Each number is 50 + 10 x the weight over its row's rms, rounded and kept within 0 to 99. Layers, rows and columns count from 0. The size before them is the row's rms in percent of the matrix's.

# down: layer 2 MLP down (transposed), 1024x256, rms 0.0611, rows 654-706, columns 128-191
# up: layer 2 MLP up, 1024x256, rms 0.0611, rows 655-706, columns 128-191
down654 100:65 42 61 49 53 41 28 29 42 57 54 60 51 58 42 34 65 56 53 33 40 71 78 51 50 43 56 51 52 57 55 60 61 43 51 61 44 52 50 50 55 31 32 44 52 63 39 59 59 48 53 39 46 55 59 75 40 52 40 30 34 58 42 61
up655 093:64 29 44 60 33 53 55 56 66 47 51 57 40 42 65 34 67 23 55 64 38 49 53 51 50 60 59 34 37 55 65 46 29 38 55 40 42 38 51 47 43 50 65 42 59 58 45 51 55 51 62 54 50 62 47 51 50 46 57 50 54 56 51 46
down655 099:40 50 50 49 53 51 47 47 33 49 47 48 54 67 48 55 43 65 54 44 68 58 37 48 41 51 61 46 86 49 50 54 65 43 59 52 48 53 37 57 60 63 32 55 48 34 59 47 43 47 56 61 56 57 41 43 48 42 50 45 38 57 55 60
up656 100:72 59 42 59 52 54 63 57 53 63 38 44 46 51 45 62 41 47 52 78 44 38 52 40 57 60 42 62 42 69 36 39 62 48 38 40 38 56 54 38 44 46 44 44 43 31 60 53 56 39 48 48 40 54 57 52 58 46 51 56 55 60 53 49
down656 096:33 51 62 45 48 49 35 47 46 39 54 56 53 56 44 48 60 57 55 20 63 48 45 71 45 45 59 44 57 27 69 51 27 45 48 67 56 50 46 49 53 57 61 45 53 74 36 42 48 50 55 52 57 52 53 51 34 57 52 52 42 52 44 60
up657 096:50 48 57 46 50 50 63 61 34 37 53 45 41 57 55 53 52 27 46 56 41 55 56 45 56 59 28 67 43 54 71 46 55 50 52 68 48 25 61 43 44 61 43 42 48 39 42 43 50 46 31 53 40 58 44 58 68 34 31 43 59 36 40 54
down657 102:43 62 47 54 51 51 50 40 50 62 49 51 63 47 45 56 52 58 64 30 40 54 42 59 48 39 62 35 52 55 41 45 47 38 46 34 64 51 39 51 44 31 45 55 61 49 45 62 58 75 66 53 65 39 49 50 39 72 58 60 56 59 50 48
up658 105:48 68 41 72 54 43 45 41 47 55 54 40 63 47 61 59 54 56 38 72 48 46 40 48 52 47 44 51 50 65 59 54 67 46 35 42 50 42 47 56 45 49 48 54 40 57 36 52 69 29 53 56 48 47 65 49 37 36 61 43 55 64 61 56
down658 105:63 48 62 42 44 51 54 57 39 54 51 67 48 52 46 39 45 42 59 28 57 52 67 59 59 61 48 62 59 32 38 41 23 58 52 65 48 58 46 45 49 49 55 41 61 44 59 56 48 46 46 56 51 50 47 49 37 55 32 57 45 48 43 53
up659 080:57 59 61 31 38 60 40 75 45 61 42 43 31 55 54 37 65 38 61 52 62 49 61 38 45 46 67 46 45 33 62 35 68 47 52 57 63 66 56 50 36 42 34 40 45 54 51 41 53 50 45 54 57 60 49 59 51 43 63 39 47 59 40 48
down659 089:57 63 38 77 60 34 57 30 64 39 50 46 66 49 42 64 40 61 53 49 53 50 42 48 68 46 40 34 62 58 43 48 31 58 62 42 36 39 41 49 59 66 60 53 61 32 54 36 53 37 43 49 50 36 44 40 65 45 44 62 56 42 62 55
up660 085:61 36 53 36 50 42 34 65 48 49 53 63 48 56 53 54 68 48 57 60 44 46 51 60 44 44 59 38 48 54 45 47 55 54 73 53 53 43 55 43 57 68 39 40 37 41 58 50 69 54 56 61 47 34 41 26 38 67 63 50 42 35 50 57
down660 098:45 59 45 53 48 58 71 44 50 50 47 42 27 48 53 48 25 50 54 33 56 51 50 47 50 58 43 48 49 54 65 49 45 50 49 38 25 59 49 66 36 48 53 47 78 51 53 46 35 39 47 50 62 50 55 61 51 38 43 50 58 58 37 40
up661 117:51 47 44 54 48 55 59 44 50 46 53 48 53 54 54 49 56 42 43 36 42 47 54 34 33 49 42 42 51 59 49 54 41 42 58 56 53 61 54 43 64 69 46 61 48 51 51 41 56 38 55 38 47 53 41 36 59 61 56 38 43 57 50 40
down661 107:48 47 52 48 59 42 53 69 42 59 59 48 58 57 51 54 30 77 37 44 35 44 39 51 66 50 47 56 55 21 51 58 43 46 50 48 41 36 47 42 39 32 70 55 54 53 47 52 42 65 49 64 54 45 63 54 33 58 49 61 60 51 43 58
up662 091:60 33 42 58 30 67 49 49 65 43 55 35 38 57 53 59 49 46 66 62 57 55 53 45 55 51 37 54 49 40 65 31 59 56 40 62 46 55 52 61 35 43 50 48 54 41 55 52 43 31 63 37 54 45 34 39 57 53 55 80 42 46 63 39
down662 095:34 58 56 28 78 33 52 49 43 50 49 61 67 54 51 49 51 53 52 36 55 40 48 49 48 50 64 35 45 58 29 60 43 43 58 50 58 52 44 44 68 60 52 44 54 47 39 38 68 67 42 53 52 48 68 62 49 54 49 27 58 51 52 62
up663 106:54 35 57 32 55 53 60 58 62 51 61 70 50 49 34 65 53 39 47 62 46 59 44 76 53 45 53 44 58 61 34 50 50 58 51 51 51 50 41 49 42 56 49 48 26 40 56 51 53 44 48 55 50 39 34 48 64 47 49 42 42 43 51 33
down663 098:36 50 39 66 46 48 48 48 45 48 47 28 47 60 51 38 57 57 46 44 52 46 54 22 40 48 55 62 60 35 66 44 48 54 49 40 47 61 46 49 49 42 60 47 66 41 33 48 49 53 65 58 39 48 64 55 34 55 57 52 53 56 49 68
up664 095:57 70 65 50 36 43 40 73 40 40 62 56 54 38 57 57 52 29 60 51 36 40 69 66 44 45 66 49 47 46 60 51 64 66 59 48 47 47 70 62 51 45 35 57 44 32 54 35 49 49 42 65 54 46 57 59 46 45 48 67 56 59 50 58
down664 099:45 50 45 58 69 72 65 26 54 47 46 53 45 44 44 39 48 62 50 69 50 61 34 35 47 56 26 46 53 56 29 46 35 32 44 46 49 57 37 49 48 49 63 48 60 71 50 56 54 41 64 35 52 51 36 37 52 50 60 36 48 40 57 37
up665 104:60 51 38 42 40 37 48 80 44 40 46 36 52 51 49 43 37 47 52 50 51 51 63 50 57 62 51 60 49 65 54 62 49 30 65 44 45 28 65 51 61 42 44 55 69 46 49 49 53 43 62 66 46 45 59 43 53 54 53 41 59 60 46 33
down665 101:48 60 69 40 60 62 51 35 49 54 50 58 39 49 38 55 52 45 61 55 54 53 41 57 51 50 52 36 49 34 42 35 49 76 42 47 64 75 35 51 41 54 57 55 28 40 51 51 58 54 35 41 61 59 47 52 58 39 51 44 33 58 54 68
up666 100:57 57 40 46 41 52 67 58 47 40 49 41 76 43 50 50 32 40 36 71 53 47 48 49 38 59 41 44 35 63 52 47 38 34 64 34 45 51 51 39 54 46 59 36 43 47 65 60 50 36 55 48 56 42 50 52 37 62 48 52 71 46 50 34
down666 096:36 36 57 58 75 52 39 38 53 46 50 61 43 53 40 53 68 57 48 27 52 56 51 56 75 44 68 55 62 33 40 57 58 58 38 68 62 41 48 62 50 54 46 64 51 58 41 46 48 51 51 60 46 60 58 49 66 36 58 50 25 57 49 63
up667 106:53 29 52 48 60 50 66 62 62 17 45 42 38 54 49 40 57 26 48 52 57 60 47 48 31 59 47 50 47 42 52 53 45 50 55 65 46 41 66 60 47 62 45 54 49 46 59 53 49 45 44 45 61 37 45 67 45 84 50 55 61 43 60 54
down667 102:51 54 51 49 46 47 31 33 27 73 54 63 57 43 40 54 37 57 50 46 46 50 46 61 68 37 47 48 51 57 58 44 47 58 51 35 57 48 39 48 53 35 46 45 48 44 43 48 52 58 39 56 36 72 63 41 59 26 56 54 44 43 44 45
up668 103:52 48 44 43 46 47 57 44 53 39 48 51 58 68 48 44 45 50 44 54 48 42 38 47 58 51 41 50 27 41 49 43 37 40 46 44 66 46 58 37 32 54 52 51 45 36 62 56 47 54 41 47 63 60 55 37 37 57 50 45 71 44 41 51
down668 100:53 50 70 58 55 48 49 49 44 62 47 36 40 33 46 66 52 47 56 51 40 58 59 58 46 53 56 52 68 65 47 53 76 53 43 64 38 54 40 63 58 42 45 58 50 62 43 51 61 49 50 54 51 36 54 56 60 46 48 51 32 63 55 49
up669 114:51 50 30 34 29 64 73 69 53 56 51 56 57 61 42 41 33 40 39 57 58 57 49 53 62 55 64 39 40 47 38 49 27 57 42 42 61 46 49 38 46 56 44 54 47 55 53 40 44 60 39 38 45 62 51 48 51 48 31 67 61 63 46 44
down669 106:41 61 71 65 61 51 33 40 55 41 44 34 54 49 43 59 59 54 62 54 47 34 54 51 51 50 27 44 63 45 54 51 73 31 50 52 44 60 48 54 50 65 54 55 38 48 48 50 73 45 62 53 55 36 52 45 48 50 73 37 37 39 66 43
up670 104:40 39 58 30 47 42 44 54 61 44 38 68 34 45 54 52 46 53 26 48 45 58 71 45 62 58 30 55 57 61 46 56 39 44 60 36 69 47 61 49 62 47 37 61 55 67 62 60 60 56 51 58 50 53 50 47 43 65 50 44 40 53 55 61
down670 100:66 63 40 55 68 65 53 48 37 66 48 18 49 53 57 55 59 49 61 58 59 54 28 46 45 49 53 43 39 39 48 39 62 63 40 63 32 51 39 53 30 46 60 51 55 39 46 42 56 44 51 48 46 53 47 44 54 43 48 65 59 40 39 39
up671 095:51 60 47 55 55 43 43 41 51 41 42 45 55 62 40 40 53 64 43 40 56 57 58 49 41 67 55 55 44 47 33 31 49 59 46 43 48 49 52 43 62 41 61 41 41 46 37 43 52 57 64 50 48 58 49 50 51 66 68 53 52 53 41 70
down671 101:48 66 70 50 51 56 60 56 49 47 67 62 27 40 51 61 62 38 63 51 40 40 41 48 56 33 66 54 39 56 61 51 53 47 47 67 56 43 53 49 47 63 44 65 64 48 47 43 40 54 55 22 55 52 59 56 59 45 36 55 49 46 45 39
up672 094:48 56 69 50 49 45 48 43 46 58 61 75 42 53 52 59 55 42 48 47 55 35 58 47 53 48 54 45 48 59 48 32 47 42 59 51 63 42 43 39 43 45 58 44 31 41 66 38 75 68 53 40 56 55 35 37 62 40 59 56 24 65 66 46
down672 101:37 44 32 54 64 55 55 49 40 49 49 33 50 38 52 41 56 70 60 59 37 51 46 56 36 54 39 58 41 60 60 70 52 37 36 38 37 49 50 63 30 53 42 54 62 59 42 62 23 51 52 57 45 51 47 63 45 47 49 53 74 41 43 59
up673 102:59 32 32 54 35 56 47 50 49 65 55 58 32 53 56 44 52 47 35 28 46 44 53 44 52 55 50 56 31 45 52 41 48 69 49 44 53 62 65 57 70 76 50 43 56 58 60 49 42 43 47 65 48 70 68 38 40 58 32 57 42 52 67 50
down673 103:44 65 71 45 64 47 68 39 43 39 46 50 53 43 44 62 42 52 55 77 58 43 41 55 37 42 43 52 56 46 50 54 50 42 55 46 51 26 53 42 52 37 57 41 49 42 39 56 53 66 46 49 57 44 42 54 52 52 70 63 64 52 38 45
up674 090:55 52 48 41 60 31 32 61 35 73 37 58 58 49 57 59 51 63 46 44 66 40 40 53 62 28 60 53 55 71 43 44 46 47 46 45 61 45 52 58 50 50 41 42 43 54 28 40 71 63 55 42 43 70 58 28 43 43 50 59 51 60 38 65
down674 093:42 46 48 52 42 58 71 42 64 30 53 43 44 63 39 49 59 41 60 55 37 62 63 49 47 53 46 44 40 37 67 59 57 59 45 41 28 64 42 56 49 47 60 56 59 41 71 54 33 45 49 63 59 38 31 53 57 57 50 46 48 44 49 39
up675 105:46 53 67 64 44 56 47 39 48 64 63 67 35 51 58 39 51 46 49 44 43 56 42 48 54 64 38 49 46 55 51 45 64 58 61 43 36 64 74 45 73 60 46 46 59 58 59 39 54 40 35 46 55 51 67 39 71 55 32 56 56 63 50 58
down675 102:56 44 48 45 53 43 60 71 63 36 48 25 46 44 37 45 54 43 51 63 49 51 67 57 53 42 58 39 46 43 51 64 35 43 44 60 71 27 37 56 37 42 59 41 56 58 41 49 39 50 56 54 40 50 38 65 42 46 66 56 36 40 60 52
up676 105:49 40 53 68 35 43 48 45 39 41 56 59 62 52 82 62 46 42 35 72 46 45 64 43 51 67 54 39 45 56 62 48 47 38 56 40 49 52 52 40 56 45 50 42 48 60 64 53 63 49 64 69 54 54 39 50 65 57 39 61 30 44 61 54
down676 104:64 60 58 51 72 53 54 53 47 50 61 52 54 47 29 47 41 63 43 41 50 47 46 45 49 41 47 65 46 58 54 69 35 70 53 54 41 51 45 64 59 53 37 49 61 61 60 59 55 49 57 43 40 47 35 29 55 35 68 51 78 31 43 64
up677 094:43 48 63 46 56 52 51 40 45 40 45 65 34 50 39 49 40 48 41 56 52 52 48 62 51 52 41 63 47 29 61 47 55 61 45 59 60 60 53 59 42 67 45 39 64 52 56 60 56 51 47 36 51 41 35 50 29 52 68 50 52 37 57 51
down677 094:55 42 45 48 39 59 56 52 51 52 47 42 58 45 66 59 61 56 66 36 34 47 49 50 54 44 61 41 59 71 54 48 49 47 58 50 48 46 51 32 58 42 52 49 40 63 51 46 47 53 61 49 49 66 63 56 66 55 26 53 61 63 49 47
up678 088:40 64 49 66 53 56 45 45 60 68 52 43 39 56 54 32 43 37 37 52 48 52 60 48 45 73 46 52 48 52 50 37 64 29 56 47 38 43 50 49 57 56 64 47 42 43 35 35 56 40 57 44 62 60 69 47 33 53 53 55 52 54 60 58
down678 095:46 42 44 41 43 50 46 65 33 29 47 58 49 62 41 63 59 51 54 52 60 60 49 40 43 37 44 55 50 51 49 64 43 71 48 67 51 53 50 63 40 54 43 48 55 64 62 54 44 73 46 63 40 48 35 68 60 50 60 51 55 51 48 50
up679 091:50 50 53 40 63 47 38 45 48 48 43 49 65 68 53 35 64 40 43 39 43 50 57 56 52 53 73 60 50 50 45 65 35 63 51 58 41 65 64 34 55 29 57 63 68 39 55 58 42 61 37 39 44 64 46 59 47 61 52 44 64 56 44 53
down679 097:56 60 51 64 30 50 53 54 50 57 42 43 42 28 49 68 36 72 59 56 58 53 43 38 60 45 29 47 43 58 59 44 56 45 45 38 58 47 38 63 49 77 49 45 36 60 41 44 69 41 54 48 60 44 58 39 62 35 29 53 41 53 54 57
up680 101:36 54 45 53 45 51 76 70 52 53 42 66 52 43 44 43 47 27 44 66 41 49 46 39 56 45 30 49 53 55 61 33 60 53 68 50 60 49 59 36 61 71 47 53 40 38 36 40 42 39 40 68 63 50 48 53 51 47 64 49 37 45 62 41
down680 095:55 43 54 49 48 53 35 28 37 54 69 28 49 61 63 50 54 61 57 34 59 50 51 53 48 42 60 53 54 44 41 49 32 45 42 51 45 45 43 61 51 37 58 44 38 58 69 64 61 72 61 42 42 52 49 47 45 53 48 58 63 57 49 44
up681 095:43 59 42 58 45 64 42 64 45 46 62 39 56 58 61 48 52 56 33 51 45 57 43 63 48 51 42 32 51 56 46 57 42 40 46 37 39 45 44 46 57 40 59 42 35 47 61 60 55 68 54 36 46 44 45 48 59 49 44 33 48 58 49 59
down681 099:70 47 46 59 48 49 40 45 44 61 39 58 44 36 37 62 40 57 68 73 68 42 54 37 56 44 62 59 45 61 30 54 62 60 50 50 41 54 38 46 37 54 42 58 53 56 47 33 27 50 48 60 52 59 43 52 53 29 57 42 44 32 43 59
up682 099:57 57 53 33 59 52 35 52 47 67 45 54 36 57 57 38 41 45 36 42 71 48 62 44 37 54 40 67 41 43 51 54 53 26 57 49 47 42 54 53 45 56 44 51 39 44 28 50 40 49 66 29 56 51 59 35 60 53 41 42 57 46 54 62
down682 102:29 54 59 62 32 47 59 65 55 52 55 39 39 53 33 60 69 45 56 65 52 55 47 59 56 46 53 42 58 50 45 39 53 79 37 48 48 58 61 56 43 46 62 51 60 57 72 56 46 58 35 44 45 37 54 44 35 50 58 54 54 58 39 55
up683 112:54 21 59 43 35 56 39 44 47 54 53 52 32 45 47 51 54 52 61 59 48 56 45 45 37 58 46 31 57 60 62 48 65 59 64 42 24 50 56 44 71 52 58 48 23 61 63 64 52 50 46 57 50 51 52 41 47 48 50 57 68 48 32 48
down683 106:48 74 43 47 65 38 66 61 56 60 51 38 55 61 57 47 48 58 47 45 58 41 45 49 60 50 53 56 42 54 43 47 43 43 54 48 72 58 50 59 35 48 49 46 70 45 50 33 53 50 44 52 44 47 45 74 53 52 58 35 30 58 64 40
up684 102:50 74 37 55 57 59 42 38 30 36 51 58 42 43 51 55 42 50 53 53 53 46 39 50 42 46 63 51 32 62 51 46 40 72 35 57 74 43 59 72 45 42 37 47 39 49 50 49 51 73 53 36 33 48 45 47 35 47 39 64 65 56 43 55
down684 102:40 39 55 48 54 36 60 54 66 62 50 47 56 47 46 48 54 58 49 45 39 61 49 61 66 56 48 46 74 30 41 50 60 35 61 45 24 63 48 31 49 58 65 62 67 52 53 56 40 40 42 57 61 45 62 51 61 52 49 51 39 42 52 43
up685 103:40 59 51 56 41 58 52 54 61 52 57 52 47 37 51 47 47 57 59 41 51 44 66 30 48 55 61 58 34 46 63 43 42 50 67 41 32 56 34 54 55 49 64 58 53 57 38 32 39 49 58 37 31 62 53 48 58 53 54 47 42 31 55 38
down685 105:62 59 65 60 58 62 48 58 38 46 38 46 50 60 48 36 71 65 46 59 39 56 45 52 56 45 43 61 67 49 44 52 49 64 58 60 50 30 61 56 57 45 45 63 46 60 52 60 50 58 31 56 69 39 53 58 42 33 62 56 67 65 49 65
up686 091:46 33 50 53 50 60 62 52 53 54 67 47 57 51 60 39 59 26 15 47 43 50 62 47 45 55 54 51 42 42 40 31 69 48 34 54 45 38 67 62 52 64 57 62 44 51 48 43 52 26 60 54 35 52 69 35 45 49 49 35 45 38 53 36
down686 093:49 65 49 50 34 41 43 71 51 50 45 37 53 50 50 62 46 64 57 64 60 43 29 50 55 50 45 60 45 44 65 66 37 39 59 47 51 51 52 24 52 31 47 49 57 37 49 42 52 71 49 46 60 61 39 55 55 49 35 73 48 62 48 68
up687 106:54 53 36 46 35 59 38 66 57 54 55 60 59 54 55 48 46 44 61 43 63 54 29 50 49 52 45 46 73 54 61 45 42 58 39 40 50 66 68 47 51 59 43 75 36 38 53 47 62 52 67 46 56 60 45 41 45 54 62 43 43 36 52 40
down687 102:38 48 64 39 57 48 55 31 42 56 47 37 49 43 55 54 41 68 43 60 51 39 63 67 51 55 66 62 24 38 59 53 62 41 59 61 39 39 42 43 41 32 63 56 65 56 42 50 47 43 42 56 50 42 60 46 49 47 38 52 49 70 53 53
up688 088:56 51 47 62 59 68 70 49 46 55 46 56 38 60 58 57 76 54 56 60 52 42 43 43 62 57 66 57 46 41 51 47 64 42 56 61 67 59 51 54 42 56 49 53 56 55 29 48 48 43 33 39 55 41 57 28 40 30 60 59 47 56 38 47
down688 093:37 43 57 47 40 46 32 65 58 47 57 49 65 41 48 40 26 49 56 35 50 60 57 63 50 35 38 37 44 61 52 47 35 47 50 44 32 45 57 48 56 49 58 55 40 44 69 41 49 62 64 57 49 61 40 63 52 67 43 49 54 44 62 44
up689 093:38 53 52 46 41 68 72 48 59 29 80 44 59 42 47 39 57 59 48 57 42 47 49 56 54 50 35 50 42 39 76 56 62 58 61 48 39 48 54 54 47 60 36 45 64 46 63 47 55 57 57 59 57 45 59 57 55 50 43 48 52 61 53 58
down689 096:60 52 47 53 47 50 24 47 52 52 34 51 34 51 38 53 46 35 59 59 49 52 53 57 49 52 50 45 56 43 26 53 50 50 31 40 51 63 47 54 61 48 59 45 36 58 39 58 43 47 48 51 50 50 43 47 32 43 51 37 49 35 45 44
up690 076:67 64 52 53 31 57 57 58 39 54 49 53 40 46 36 43 43 46 50 63 38 66 47 53 59 64 58 35 41 51 63 42 54 55 50 49 46 37 60 31 41 36 50 68 45 71 36 35 39 48 57 50 65 50 45 41 44 59 71 43 60 43 58 33
down690 092:51 39 38 51 55 51 57 42 52 55 58 37 65 58 69 50 45 51 53 53 59 32 51 46 48 43 50 61 60 44 54 63 41 41 60 50 59 46 57 54 52 67 55 38 42 43 65 79 52 80 50 50 49 53 50 67 52 41 37 54 50 62 37 59
up691 112:66 41 45 58 42 57 36 32 47 68 47 56 56 42 47 45 34 74 44 64 35 59 61 59 43 41 64 46 54 54 66 62 41 51 54 41 58 37 54 54 51 60 40 52 32 40 31 51 38 49 41 59 57 59 49 40 45 61 72 71 47 49 65 50
down691 099:45 65 53 40 56 35 68 48 49 35 52 37 37 53 57 56 55 23 51 60 62 47 30 51 50 65 41 58 45 48 35 34 52 48 38 53 43 72 47 49 38 48 65 45 66 62 70 51 64 40 63 37 43 38 47 69 50 45 30 35 52 52 47 32
up692 087:56 26 55 45 55 53 38 61 45 63 56 57 55 51 42 52 36 51 39 44 63 49 43 53 54 47 42 67 50 71 57 68 55 46 68 61 28 58 41 49 49 37 52 61 28 43 43 47 43 42 25 38 56 57 39 48 51 48 60 54 38 60 56 61
down692 090:44 79 40 56 45 44 55 22 46 46 48 38 48 50 57 52 55 65 58 61 40 60 68 37 49 48 52 25 52 31 35 36 43 53 31 43 74 46 61 55 57 65 39 50 65 65 45 51 64 57 63 58 40 48 61 51 46 55 39 45 75 42 48 47
up693 086:45 55 75 35 67 52 50 53 46 57 29 35 52 42 49 51 44 42 19 40 55 45 68 51 20 39 54 32 38 42 61 36 46 62 48 47 42 54 45 49 46 55 32 33 53 57 45 46 54 51 60 35 57 51 65 59 44 55 45 61 46 44 60 48
down693 092:55 45 35 57 47 66 52 58 57 27 54 67 61 56 48 49 58 70 57 52 52 55 36 47 67 45 56 50 62 45 47 73 43 42 51 48 50 49 51 32 63 64 60 46 49 47 42 64 59 46 58 50 46 39 61 41 65 51 50 31 42 46 40 54
up694 105:56 63 49 59 48 44 63 48 52 51 37 56 44 51 56 43 44 44 55 49 64 65 61 41 41 49 37 64 50 45 47 26 57 47 70 62 46 41 51 42 73 54 40 39 59 51 44 29 57 47 67 42 43 64 61 51 41 40 33 39 68 42 63 53
down694 109:51 59 52 56 58 58 29 37 61 78 43 55 43 55 27 43 52 62 42 51 56 28 57 44 63 55 54 56 62 26 52 52 42 43 43 36 60 42 51 61 64 55 53 42 34 60 45 64 39 45 48 59 60 78 39 62 51 50 76 61 52 41 52 44
up695 111:34 39 45 35 37 42 70 46 52 45 50 55 65 64 47 41 50 52 47 43 50 51 56 59 59 45 50 48 35 59 48 53 54 28 64 62 53 52 53 26 61 59 45 39 57 76 41 49 56 43 31 50 67 42 42 44 59 46 44 41 29 30 46 50
down695 104:66 52 49 56 68 52 38 45 47 58 47 39 46 46 59 58 43 55 67 55 58 47 52 32 50 51 54 55 57 38 50 49 46 58 46 37 57 33 37 60 41 50 52 48 39 38 45 45 32 74 62 60 43 65 55 53 38 55 59 64 65 71 52 48
up696 096:51 58 60 52 55 57 46 39 41 54 44 44 61 31 56 59 32 51 35 56 61 58 67 53 53 45 47 49 36 46 61 32 54 54 64 53 43 42 41 32 57 61 63 45 55 80 61 47 52 45 49 36 45 64 43 54 36 60 53 62 53 28 72 55
down696 100:62 44 34 71 52 37 54 55 51 50 38 65 49 63 48 56 58 54 53 46 40 57 32 49 54 52 62 48 53 53 48 72 36 43 48 43 68 60 59 55 55 34 44 46 53 51 47 51 58 48 56 55 45 51 60 28 73 45 49 32 38 78 45 51
up697 112:47 76 48 36 31 58 76 63 55 46 61 34 37 53 46 63 47 54 45 47 44 49 50 51 51 36 59 28 49 46 45 54 27 35 46 59 35 44 49 52 55 48 50 59 48 54 57 67 56 47 33 68 69 48 46 52 54 56 44 53 66 53 38 50
down697 103:52 34 55 64 65 47 32 41 55 49 42 66 60 41 56 35 41 38 56 49 51 50 46 50 58 63 31 54 47 39 46 49 75 60 46 46 63 63 37 40 41 53 60 61 50 58 56 32 33 53 53 38 41 51 50 60 43 47 63 55 32 53 69 49
up698 096:64 33 57 46 44 58 58 52 52 48 58 44 50 50 49 24 56 44 26 46 48 63 39 42 49 48 53 53 52 35 75 52 39 47 52 38 42 49 61 59 58 56 50 51 58 42 54 38 63 62 42 41 47 43 63 37 48 61 49 45 39 61 37 63
down698 100:39 58 51 49 37 59 57 52 47 46 51 46 50 47 37 76 58 58 61 66 50 26 62 51 61 56 36 37 43 59 32 49 57 37 44 52 44 53 42 46 44 41 50 65 50 58 47 50 32 52 58 62 52 47 38 61 55 42 52 50 39 41 52 54
up699 084:56 49 47 49 43 41 45 42 53 48 46 43 47 57 44 46 48 46 50 59 47 44 46 40 45 44 58 55 60 46 51 56 51 67 32 42 35 55 41 43 46 54 72 40 48 43 44 48 55 60 66 52 41 57 59 66 75 62 27 59 50 59 45 40
down699 092:53 38 51 58 48 68 56 68 55 57 52 57 50 43 56 52 55 55 43 39 62 65 56 45 45 38 50 34 39 53 46 47 56 48 60 60 62 39 69 44 34 38 39 52 50 58 55 60 51 37 44 36 62 50 54 41 22 52 69 42 35 64 44 54
up700 105:67 60 47 42 35 61 38 69 44 44 52 56 49 55 43 55 58 50 56 47 58 55 54 48 38 55 49 54 62 54 44 72 50 85 54 57 48 30 56 45 58 49 47 48 37 36 31 49 57 62 59 64 40 69 55 59 45 47 59 55 44 35 43 51
down700 101:31 44 48 49 75 34 60 32 54 50 52 48 52 39 47 49 34 56 58 56 49 51 56 53 49 51 58 54 31 44 59 31 54 28 37 58 45 64 51 43 33 38 46 55 66 70 68 50 62 62 49 56 56 40 49 39 49 53 55 36 47 53 54 52
up701 103:39 37 42 60 36 58 47 42 44 45 45 50 51 76 63 39 45 24 49 33 73 43 47 40 35 60 52 65 57 39 42 56 43 65 74 53 56 42 64 50 63 63 31 56 37 55 34 60 57 54 52 48 49 43 43 31 61 63 57 43 52 42 46 62
down701 103:69 59 56 46 63 41 49 60 44 44 48 47 55 44 57 66 54 64 58 72 33 44 54 71 59 33 44 30 40 56 57 43 36 57 25 34 56 60 50 50 40 51 50 39 67 37 54 28 27 38 42 49 43 50 60 65 37 48 36 69 55 55 49 45
up702 109:39 47 34 44 38 45 54 57 46 32 59 46 59 38 65 56 49 59 51 63 53 44 66 34 52 75 40 40 40 30 43 50 58 61 68 58 34 76 73 40 55 38 44 57 55 65 52 54 47 50 66 50 53 44 59 37 48 67 48 60 56 54 57 59
down702 104:55 49 67 58 77 63 43 54 59 56 43 69 45 60 35 42 60 40 47 30 57 54 40 75 54 42 59 66 54 51 57 49 28 50 33 57 61 30 38 62 52 63 51 47 54 40 48 41 68 34 38 45 39 52 43 71 46 40 45 37 56 53 41 36
up703 087:62 55 47 59 61 41 48 43 54 33 55 57 59 47 62 33 53 43 64 28 56 45 64 45 58 54 51 68 46 41 54 42 38 66 56 49 46 50 38 37 47 52 55 39 41 52 54 43 42 35 60 56 55 66 58 53 55 48 43 54 48 47 33 46
down703 096:41 58 59 56 48 63 54 66 47 60 54 38 52 59 56 56 60 58 37 75 53 63 42 63 40 58 36 38 49 53 61 57 67 34 34 52 61 56 53 71 47 59 55 65 59 53 57 71 66 59 46 36 59 43 49 44 54 48 47 61 55 50 48 46
up704 099:50 37 50 55 42 43 52 35 46 41 48 67 30 44 45 37 62 47 38 50 49 41 54 53 57 64 50 53 48 51 48 59 46 36 47 46 59 54 59 50 65 45 58 53 32 58 50 55 34 38 35 62 42 60 60 45 52 62 42 49 57 52 54 41
down704 101:61 56 49 52 62 55 50 63 54 48 54 24 54 55 45 48 37 64 52 56 50 60 42 52 45 45 53 55 50 49 38 33 48 75 48 51 49 52 56 58 35 54 41 49 62 40 57 49 65 58 64 30 53 55 45 61 50 41 51 56 43 48 51 57
up705 101:36 47 55 64 45 59 53 61 44 54 48 47 68 59 54 49 45 28 47 42 60 45 47 64 64 63 41 46 39 70 36 75 42 53 40 65 39 55 53 63 51 41 72 55 31 55 40 47 63 36 62 42 59 55 40 46 64 43 39 47 68 66 45 42
down705 100:66 62 36 41 47 45 50 27 57 50 53 68 39 41 38 56 48 64 46 70 58 36 59 40 51 37 52 63 58 44 54 29 63 48 62 29 67 47 38 38 43 50 30 46 60 40 51 46 36 64 46 51 40 50 55 49 52 46 68 59 30 33 54 61
up706 109:36 46 59 45 58 59 42 50 44 36 48 58 56 63 44 53 60 50 52 41 49 53 44 50 34 38 37 67 52 38 29 51 50 65 64 45 55 54 42 56 45 43 55 58 63 40 53 51 44 60 52 54 36 33 66 41 71 63 47 61 66 44 32 46
down706 102:66 55 28 52 47 35 51 56 43 51 50 44 52 37 54 48 45 55 44 53 38 49 64 62 65 52 69 48 52 63 66 38 53 42 40 58 35 43 46 29 52 49 42 45 44 50 50 43 43 49 48 33 75 60 39 60 45 37 48 36 35 58 53 40